config = dict(
    intermediate_size=3072,
    bias='none',
    lr_head=0.00455,
    decay_fraction=0.899,
)
Each number is 128 + 32 x the weight over its row's rms, rounded and kept within 0 to 255. Layers, rows and columns count from 0. Numbers have three digits each. The size before them is the row's rms in percent of the matrix's.

# layer 7 MLP up, 3072x768, rms 0.0357, rows 360-409, columns 640-703
097:098146125188131088165085089144096173103147164148207116124190157148110132100118138108148154134124104134151100101185192136222122078071122113099184161127112117157150085132132160185151125091160127
102:142097168156162096178173129176132169208134080075095125154111165138111107128149160115078134129123124120129128124086131204161170123082115122163164107183129169112137083109089046178112107130074147
099:147164248074148097128160148125137095122112125056074125098119110108121112161102153139153113120181158187163094207186085121130095103167178133119123106117130149091147177147078110086149089167177143
092:174174169174063137157129175132117147202124119116167071096113103105182096126135145118153163152136110124082134113094177094135149075130136156078101152115182157142108125118151177126124085182159086
096:085123111169133131158142125172153157134160193117163125143135126166193170182148061055152131126151172100135159116120140132087193112162150161104154116156087126177127120146108109156087098093096104
087:159082120130139103153166130150158158140207107160154171121160166099120159133137121138153144106180180122065114205145157154125155158148119069156127067162093087140124155149123077132145132147102144
101:093141136110126076147250132115094135139135116104110095124132102131119098226140082133111132164085181147168146185138177158171104126125133113109122088183114097187180097074114090135134094085130098
093:117135089155128144137157133102137127109142159137098127155103145157087181146189146054103083073137153099172167206150187108130135085084157161168167127136135103134104157111114082131121131101125159
084:127115116159112138131095205102133125107123117134167107099105114111145089187108095138137095168144142107124124074162148148151180135137164121139120128138128111144181101110141123170070062124109090
103:138111114094139121152107150122100171157106099119169095117173175138145119153121091133182079123161166091134127099165114139154109100163092107140138125187150134101121165176096151136128082123061147
096:111135094104126144127091163091074102107147092107191088123136087140055144116126137132080179141118166186113152153105150137116092163151142112117117120167150163103113113124126094095148127098106194
095:127118152134140149166154181131093118103111073125079116168163138120092128109153183103092155135105128180189122100141117114117107124141178124104111083145141155125117109088130118119141135107155151
110:150082134180086119179152159118136159137138126128105125182195209183121072112085122167089139142150118186174071161172132131117078136102116126122150171112155152100117075136025081173104123123084109
099:159157086083089139123151144089135155122115094087143115132113096129076118132143130103153102155110123146125124127109133101144157135102140106086101068184078142100164105102123098073053142143202200
089:125101120114155151092108109169108158134108141165175167105142153169099171141219121153101186158105171188159099157087127130133172154135094107130142111133147152090077164147115116132220173157175133
105:056169152122093102131175122095162124181195122094170111183116148118143143123134171134102105105135076186174089168138146139144112076183153144154122134114118154105165117187103137088183203149182138
095:151127099158152054145089177152144158115102130059150095141088160132068128137116071154109139148103114151083121124149084141133106110117104135137153094091197142100095130222148145111156155099176178
099:148151109170166095151138125134150110128079102140145139163121204146088097159145103045115122071106147113102166087151132128121141112148152104121179094136116140173142156125111093168156145128143215
106:111086164108093125142122125108088121159114156097104096144103110151130138164196167139103155145101134145192135122102183142135119115161079094144135204156090128077065094034125138147113084115142105
103:082099136095106171114124137120125154128157100096109128083104127124130117189167175094147144122136158122151116115103120090127119154127102185117092113137168145093164136123086192118146113116178112
105:131081242138165170124168117130097125095127129123148127155110107167132105106152105122073126125137122156171131150131141132152101126197090088138114122126123167081089104143047169128096100115123063
099:116092140087115108155161083127119141148148122151149133147102153089107168195172123092153114089115201090088137157132164089082163157144139095128151159141131127130123128126120130121157130073131077
102:105122142102068114162146124170131171140121076121104147202119188097134055139143093134118135131150122152134164159105137117161123075182080140172136200099088077140196166135135147097145107139136091
109:145122166117121165199151138154089138161123132132172125113121157131151126123158151102156118102144117128089143145196139102139118100165169103138128187107015103166126144084037145184095113101159216
104:170072122145153172144114171150104174119108095139141139115133138157159115119143103082111119093127141113190123120115100109109140097136160046151140121174127147096117125192144158162102076080164118
097:130178075104117054144095158139089146177108138202146140135134144081134142087137118129086142117140071159126123178102136152156094145157127120128124134137127092204112090128131090140127131123165083
110:112153123150077151130185150136080098131136140111132113160093152191107149127151138146094198114105156175121091126116165131106084097128142141142139067180109168082123141070154081130142100104112110
085:135122124040150092180175144101141141153131061112166140114172100103100064136163080175101134178124180095165144072102058070130158107149090143110130118084093106128147110102124125068126115148120112
106:122106128174108128099141166140102118145136086153136110153140146154199168124094100141089108101118175161141126108113127107087085165152143130097139139107179153081136156147140140141114136133123175
102:177148108135148124137131091171112157117131084114161091100166168136129164110120103115164110146122157110080113167137112127217097154089089141110158156143128128152140088134102125190088090081168130
105:126133166133080177168127143126141108098116146116088087127163120180142128165109112162116146193122121154106144182067157110117175146141112113150163094062123139123125158173133151092116138133101162
093:113095110121072088075119118118130148151096102140093113113105150165133126117109108120167114144168132128116105072144202170139135140176164083115113158097133114150119101137168150160127146130145125
110:112132161119137189148105145116086155146116089175150078147159156131160132128152141171142143110150119127143115172115134073153122113113127165113094196209122070120171119086070132160122076162095127
095:213116137066126111125137111134110103106115055083080095133188061141177158172121129153104139201156080115121148109203154103159118171132091094139111050159104211152066103102091099174141176159072095
106:133150130155139127136111135140092163107157106129147118180128090073080124121138141100120095068152057195150078084150157145143140091134138157117138116116114108137069111144110091168101105157171083
086:085148123129188140066117162181069152152111112090154127118168166159194115146187167134116154150072122128134122162170113125070110064147116075137124136102145107108121158160140119154155166129109141
098:167163059146100145185153168167125125099130107163182093116075161125118142099147063096151144142138105088125133137134158179147144116174103114173176169188141109130094105104129084146087070070099208
105:154131118166106163150130107143131096181099148106136097184128140156132099150155113074116102136118163172181095132149070128170095133140142118114128124148122139137094047190108135116072156155210086
094:127151143138097201151195142145110138134153144098136149117099142154121084143142084126102093097083097189159114178173089105111120089148150067107144117126095104191200156117109115157099100082223089
108:132172147151116078133180116099149147148098119102100135121107094127135108209136146110101173100119113190143090124154147133146152077162142060139111084160110050128133187143076147174173154109091142
107:167122156116122099134071146180135107099163079153127104134154149177123183123137139165149154136212202116145170101146105063093161125097166154157113106120137129124123079122099113179125095079174098
103:116188131111104116190082152158132180222126117039112102135114111136164106240168095100164095110057144123137146177117164111127160102131090155100154128078146080135146114116132146128155147135079131
103:160125127090118174138131147087066159114089107132157062153108113123167147123139153102076112163134157124103110088105171122179097120096183127100046181153109125128134087096100157110103126163132054
090:084201145113153170153115169230164174095125097185114119139131068096136112103137104117100091132120167126073103143165100161111096117137137068105120155147133104099169115137093142083145172109150172
093:134178159155128158084135116136101224170137109096105156085116136163127143101137137099143123084077125142160130171142168182114112098080154090134113078141066059137150107168135069091071125114134096
112:175114159158143131173143192157146153103181088115150077097070114126159154175186141058143130178127110110172065124142134116119143180167128184100133201168113194116120080120113162122172113075078128
080:087087179127115066084143113115110110118207121128114141189101111162126152159141133116111136159118171156174121110176112129149146103082135187073086141110088170117177121120136109170123035118077126
104:100090185184129103099150158128137118197145099172147160130146159096128050184171135150152118174081135101146150131098197126146157104119179105109124136237137063140140152068093109107154132124083133
093:201107155116091138118118095206099163135094121114146128122091142076126114106151110150144163144136056071157138054125101172120178138108115149167080186144138048127132145126160041150144101120116123
103:072099156108159158076132149148139125118171158060158105133067086122163158138142143100158151170190088132128142082141098142100163139141156050131117144129089105111161114086101177061125123123123141
# layer 7 MLP down (transposed), 3072x768, rms 0.0334, rows 360-409, columns 640-703
096:170120123113123134134136099114141075149144090131084142117141126175130170157162107123139107139137171088134148086152098127139165126186209126123160135101135130067108090067099117085147113169119132
101:105133124087109126103146103157094121171157183162112131082112073129098122106141136107185078072162099104179149110103130132091129151137146098148147090142087167164187127121161169193104166121070160
102:197110102149110201133114133131102166144123062121068129180090117132101045209148164104166099117132189130144139151177164094110147095152113123137140143103132110110102188139119092156153131195084140
089:099121141119144080130175121104144165114122040152139113097119162143079164086123132172197064134177117147127154122117146112111132160086139145161139141132136081114102107080116073076110136095132149
093:133089154166111079110086131077103089132174093168107129090098124151084124116130075184114127139079077178110100104181140104124147121083118101157114130152063106123127138071116147114196128167150131
082:125098180081076116099155143103143083097105145129180182108156149103113088158108173131132118157080128125114091167117108109125027113121141127119134115160176136105132121146125141134117170070148068
099:139135163163134131136112103125135122138113115157120100181098117142120135113074105118152108147147141120092145062129109100167100120137180165117105169192111092094068145125172125157134061178147136
097:134127069062116147168140134157093112097140117082117128138181104217135120158161049161142185141152115169111136145128162107102106114145112183138127168081126135138144091120102112096161163092108101
080:134161117111177149114119082183101112141150101192143160226167095189111111108143129063132209112072137164102116146157090098063071155114118099064109077158113125107057147102109059109113127156159135
115:162109138170085091137153139105165094169141165093071114158162074156110114115140122142106144163135141125127132127167105135131206102126162130140171177096159128126150122215147092160118169200149142
094:109113127133094161169144098140130187153088169099114087208100168099165128112128150116181123120118143075133115127133114125172183118159112123128140109127105115178130149178134123151128088152125064
093:073172113154121158079065115209117141165119113170080121115069095126143098092123137129120128159148097089118158126210126129177169125068150163153129139122125103093134100087128132126181157146103167
115:137130149125150124152098083126124150123126095097185103131126136032110172055120117153160083167068144043116158094089093112184085161151085129149115104073110138164118136086160153138148104149184150
099:120110112114149108164147117158131127053115149151070129119114171159168172117094109049107096155131100109061159131059078151142171154169085137161157093089120158151110135106075133158132160117137120
084:104170145170122102156095152147097140201125088183121077130091201113110131164095120170157142112167119143140156147134173150138152204151107173100110163120114133123140119142092150112095119167094166
110:154075134172130149131119160128101151149112166162127110153144144189125109153127126116107142165133162181134130081128120098143118077119114126065141072158193126141128120155075119136087157080089049
093:125141112075105099085125107101111148067144127144116171107155139162167124093147205146139104069154121150127192169114176153110136125124144111102084185127094108136144141079144098122087110147110128
105:059129145067107148096144197094077120106121111091122143153167116141108120087119181102144147099141060145123167132085138101116132150099152122084157148152147105164141121158085130122130169143124168
107:117114045027088161129082139124107072094182113144129153119098083095122107202120105154135138101144128151103131132084150137161192123132182179182126158123167060134099171089162170100120156133110072
106:118184118136129088138093153117115092086125145157150150165170114086173113045138130122101118079163079148165095073094150159121164149102149118112117175077144081146179073185164123154130151175175170
099:144168167073121096134115086131169076119093153122097109066128177157146094114113165162180082063138119103120083155171147147113085117105124094124101049135106101093178142135141156168123148129162150
101:074125108156127092145126138065130140113124105091138125193122164188067120172122095062133131099125124105123163029137112161138183058093161123101103129171127191090106183127196138052139060142153197
107:127116200145111107123133095168085191087144100109107126161104146130069123056095127144098163148146131138119104112178120112113122106163139160082108177114114090142154211173159145133166117132141166
113:155156113119138106124076127119135104063104164130164147098133094159104105142095121131109184097110086120154085204140151128098052155157087156106156152095158143097147160154196106085146093128141128
117:165133080137147126098189117113143155164138139111092143158116162068138119088167146207104134148115170088153153121107144116125088100110097063136124088042101166096072105211129118178170108179114132
096:125110189147126159096134093131121104098144114130096140172143168185111135116181119076170105101115196145122164083097100152094155046099151106134109141150148098041151146133081108110108127149128184
112:110144126206083141138111124137078042163160050133091110122132187100125112041154149157172130142149143096103098146073182158127092189136144118165138129144149133121153128115202137121088166116129135
079:119122092177112105086148105183135170182125143182153137121161144119183169139132147131136074054102145094089157136137167175122196152113148110136133166089089137162117137163141142138096095136094113
103:136191118102117137169098113090095106056166160151133084110108111128091133083172175189189176145121089127137108176120098171166120111092082095129169049106101135153134129153138144104161143130113090
106:116127099141162144153120122122103099111150125172129111078126160137091146120052129203118127138107119094206113087130149125138143087196068140117105119171033185132121183099164100060138143149164160
100:124153184151163165114124165164098176197149144133127157100095140128092130141138149175132127109121070132107145110080123128167123129145118156059170143230142113137139128084142122113131115168125110
092:098091184124110123117161150063178144093118122119145136110119168083168136049099156157136104097053151156119115175135152031112137127116099158132118170174107075099092136112091098136124152094175143
130:086127054171118162206143145107133182091083137141139081111163150137175131077100137117166082143091063044103131145101144171161095139187164197157145114108115129113149125098173138061179088070132110
097:115116121157135151122102147140092154169141126152085137083083076102102056146118133159177132178087171140147089126150141125110128065101101118169134148098099149143168115081100150151058081143132223
109:166165080089115073145107119111155137044080152165181117056114094055147126132145128167124083083154177136135170128179083160185183122091157180152100116130177132147139177125164065125235157162136134
082:110061187140128116153158147128169129119120143123145140176144121165126145076114126094157126123130104185136055160107100108158085156151160124140144139096146126134093138134145117155088093046108171
099:105109069114107071130129180081149125082122122114213160150082138090129105121086176164140093157138106136106093140100128075137106116143167136121151065082088168150143052145151144132076031141128144
099:121126141094155115194139161099145104134045185163163102154174108134142118134046116148122115136093081103122193175103143117123087149155138117148127072112180135128135142094150104082193161157195128
093:114183138140124178066079174136065142110128170111107129152106087179137132059161117122120149165092143147167096106144100128157108120075171235190103142152158169118141096194140137118126114193159138
113:156082088126159195139134100087162165133171088199113111158136085119066061161113113146111097137145160138150158099123104120151122102100124109177107143118101131097105138136103111160106092124053100
113:165098131095169095141148164113077127165120177124125148122084115148059111120154081115082098100139120128150106167126150133130189128129174125141163167091121166159138143097121157142108160169128074
108:110137139146122143124121128129068205154124117148114149138188138076123174139112126093089127179170182176130120112062111155106162110139132161096180118179123151097110124124116115147054191100121150
093:116139113137105162124127106117135149101134089110141123150119151119145114110114082151137089112155132115125127109118129104126152127109110125154127130133127143104109157183091126130148125070110193
088:105089083117122111225200130147161143182150199128197171128196146131063071111158133156115105143158098102132175166091112138147139130147060068164146090130150091178150100166136096114102108118105062
092:114094135130109098163108057110102144142183115133147105139108095092101114148110137146078148146149094110133128127132086031170061123140086149078120114155159109141127121049121166097105179110188155
119:134183100166129139151149169078107064094107110148100138062093142137122135160126159104108122121113162123159093099109115180139122135179063119101107128144121165133181115183101138084095051116158114
076:138086074148145194187144129156183134168112161120135086162163125071076165071115152124116188183061111184138149120102096089179111106152090117151099135149120137123081158131097151102117142144137125
114:137149148136158098140160127154077108139074154169130134068153149168100113112139139134206164112132078157125068155118126166098062038113111147098125151114133128057124120152205107151118077098137180
094:124120114143117148143180131131101148137158116086077102192109140176165104132115150151079110130160168190102113060092131076149118131113087167107115114175124162160105122102065199099121121086130124
098:118099140122184098211070150172086106169135076133170109135177172112211118148094185136113155115022133039183135155091135107174156149108120158177128153135091139078134144156048117170143156185127141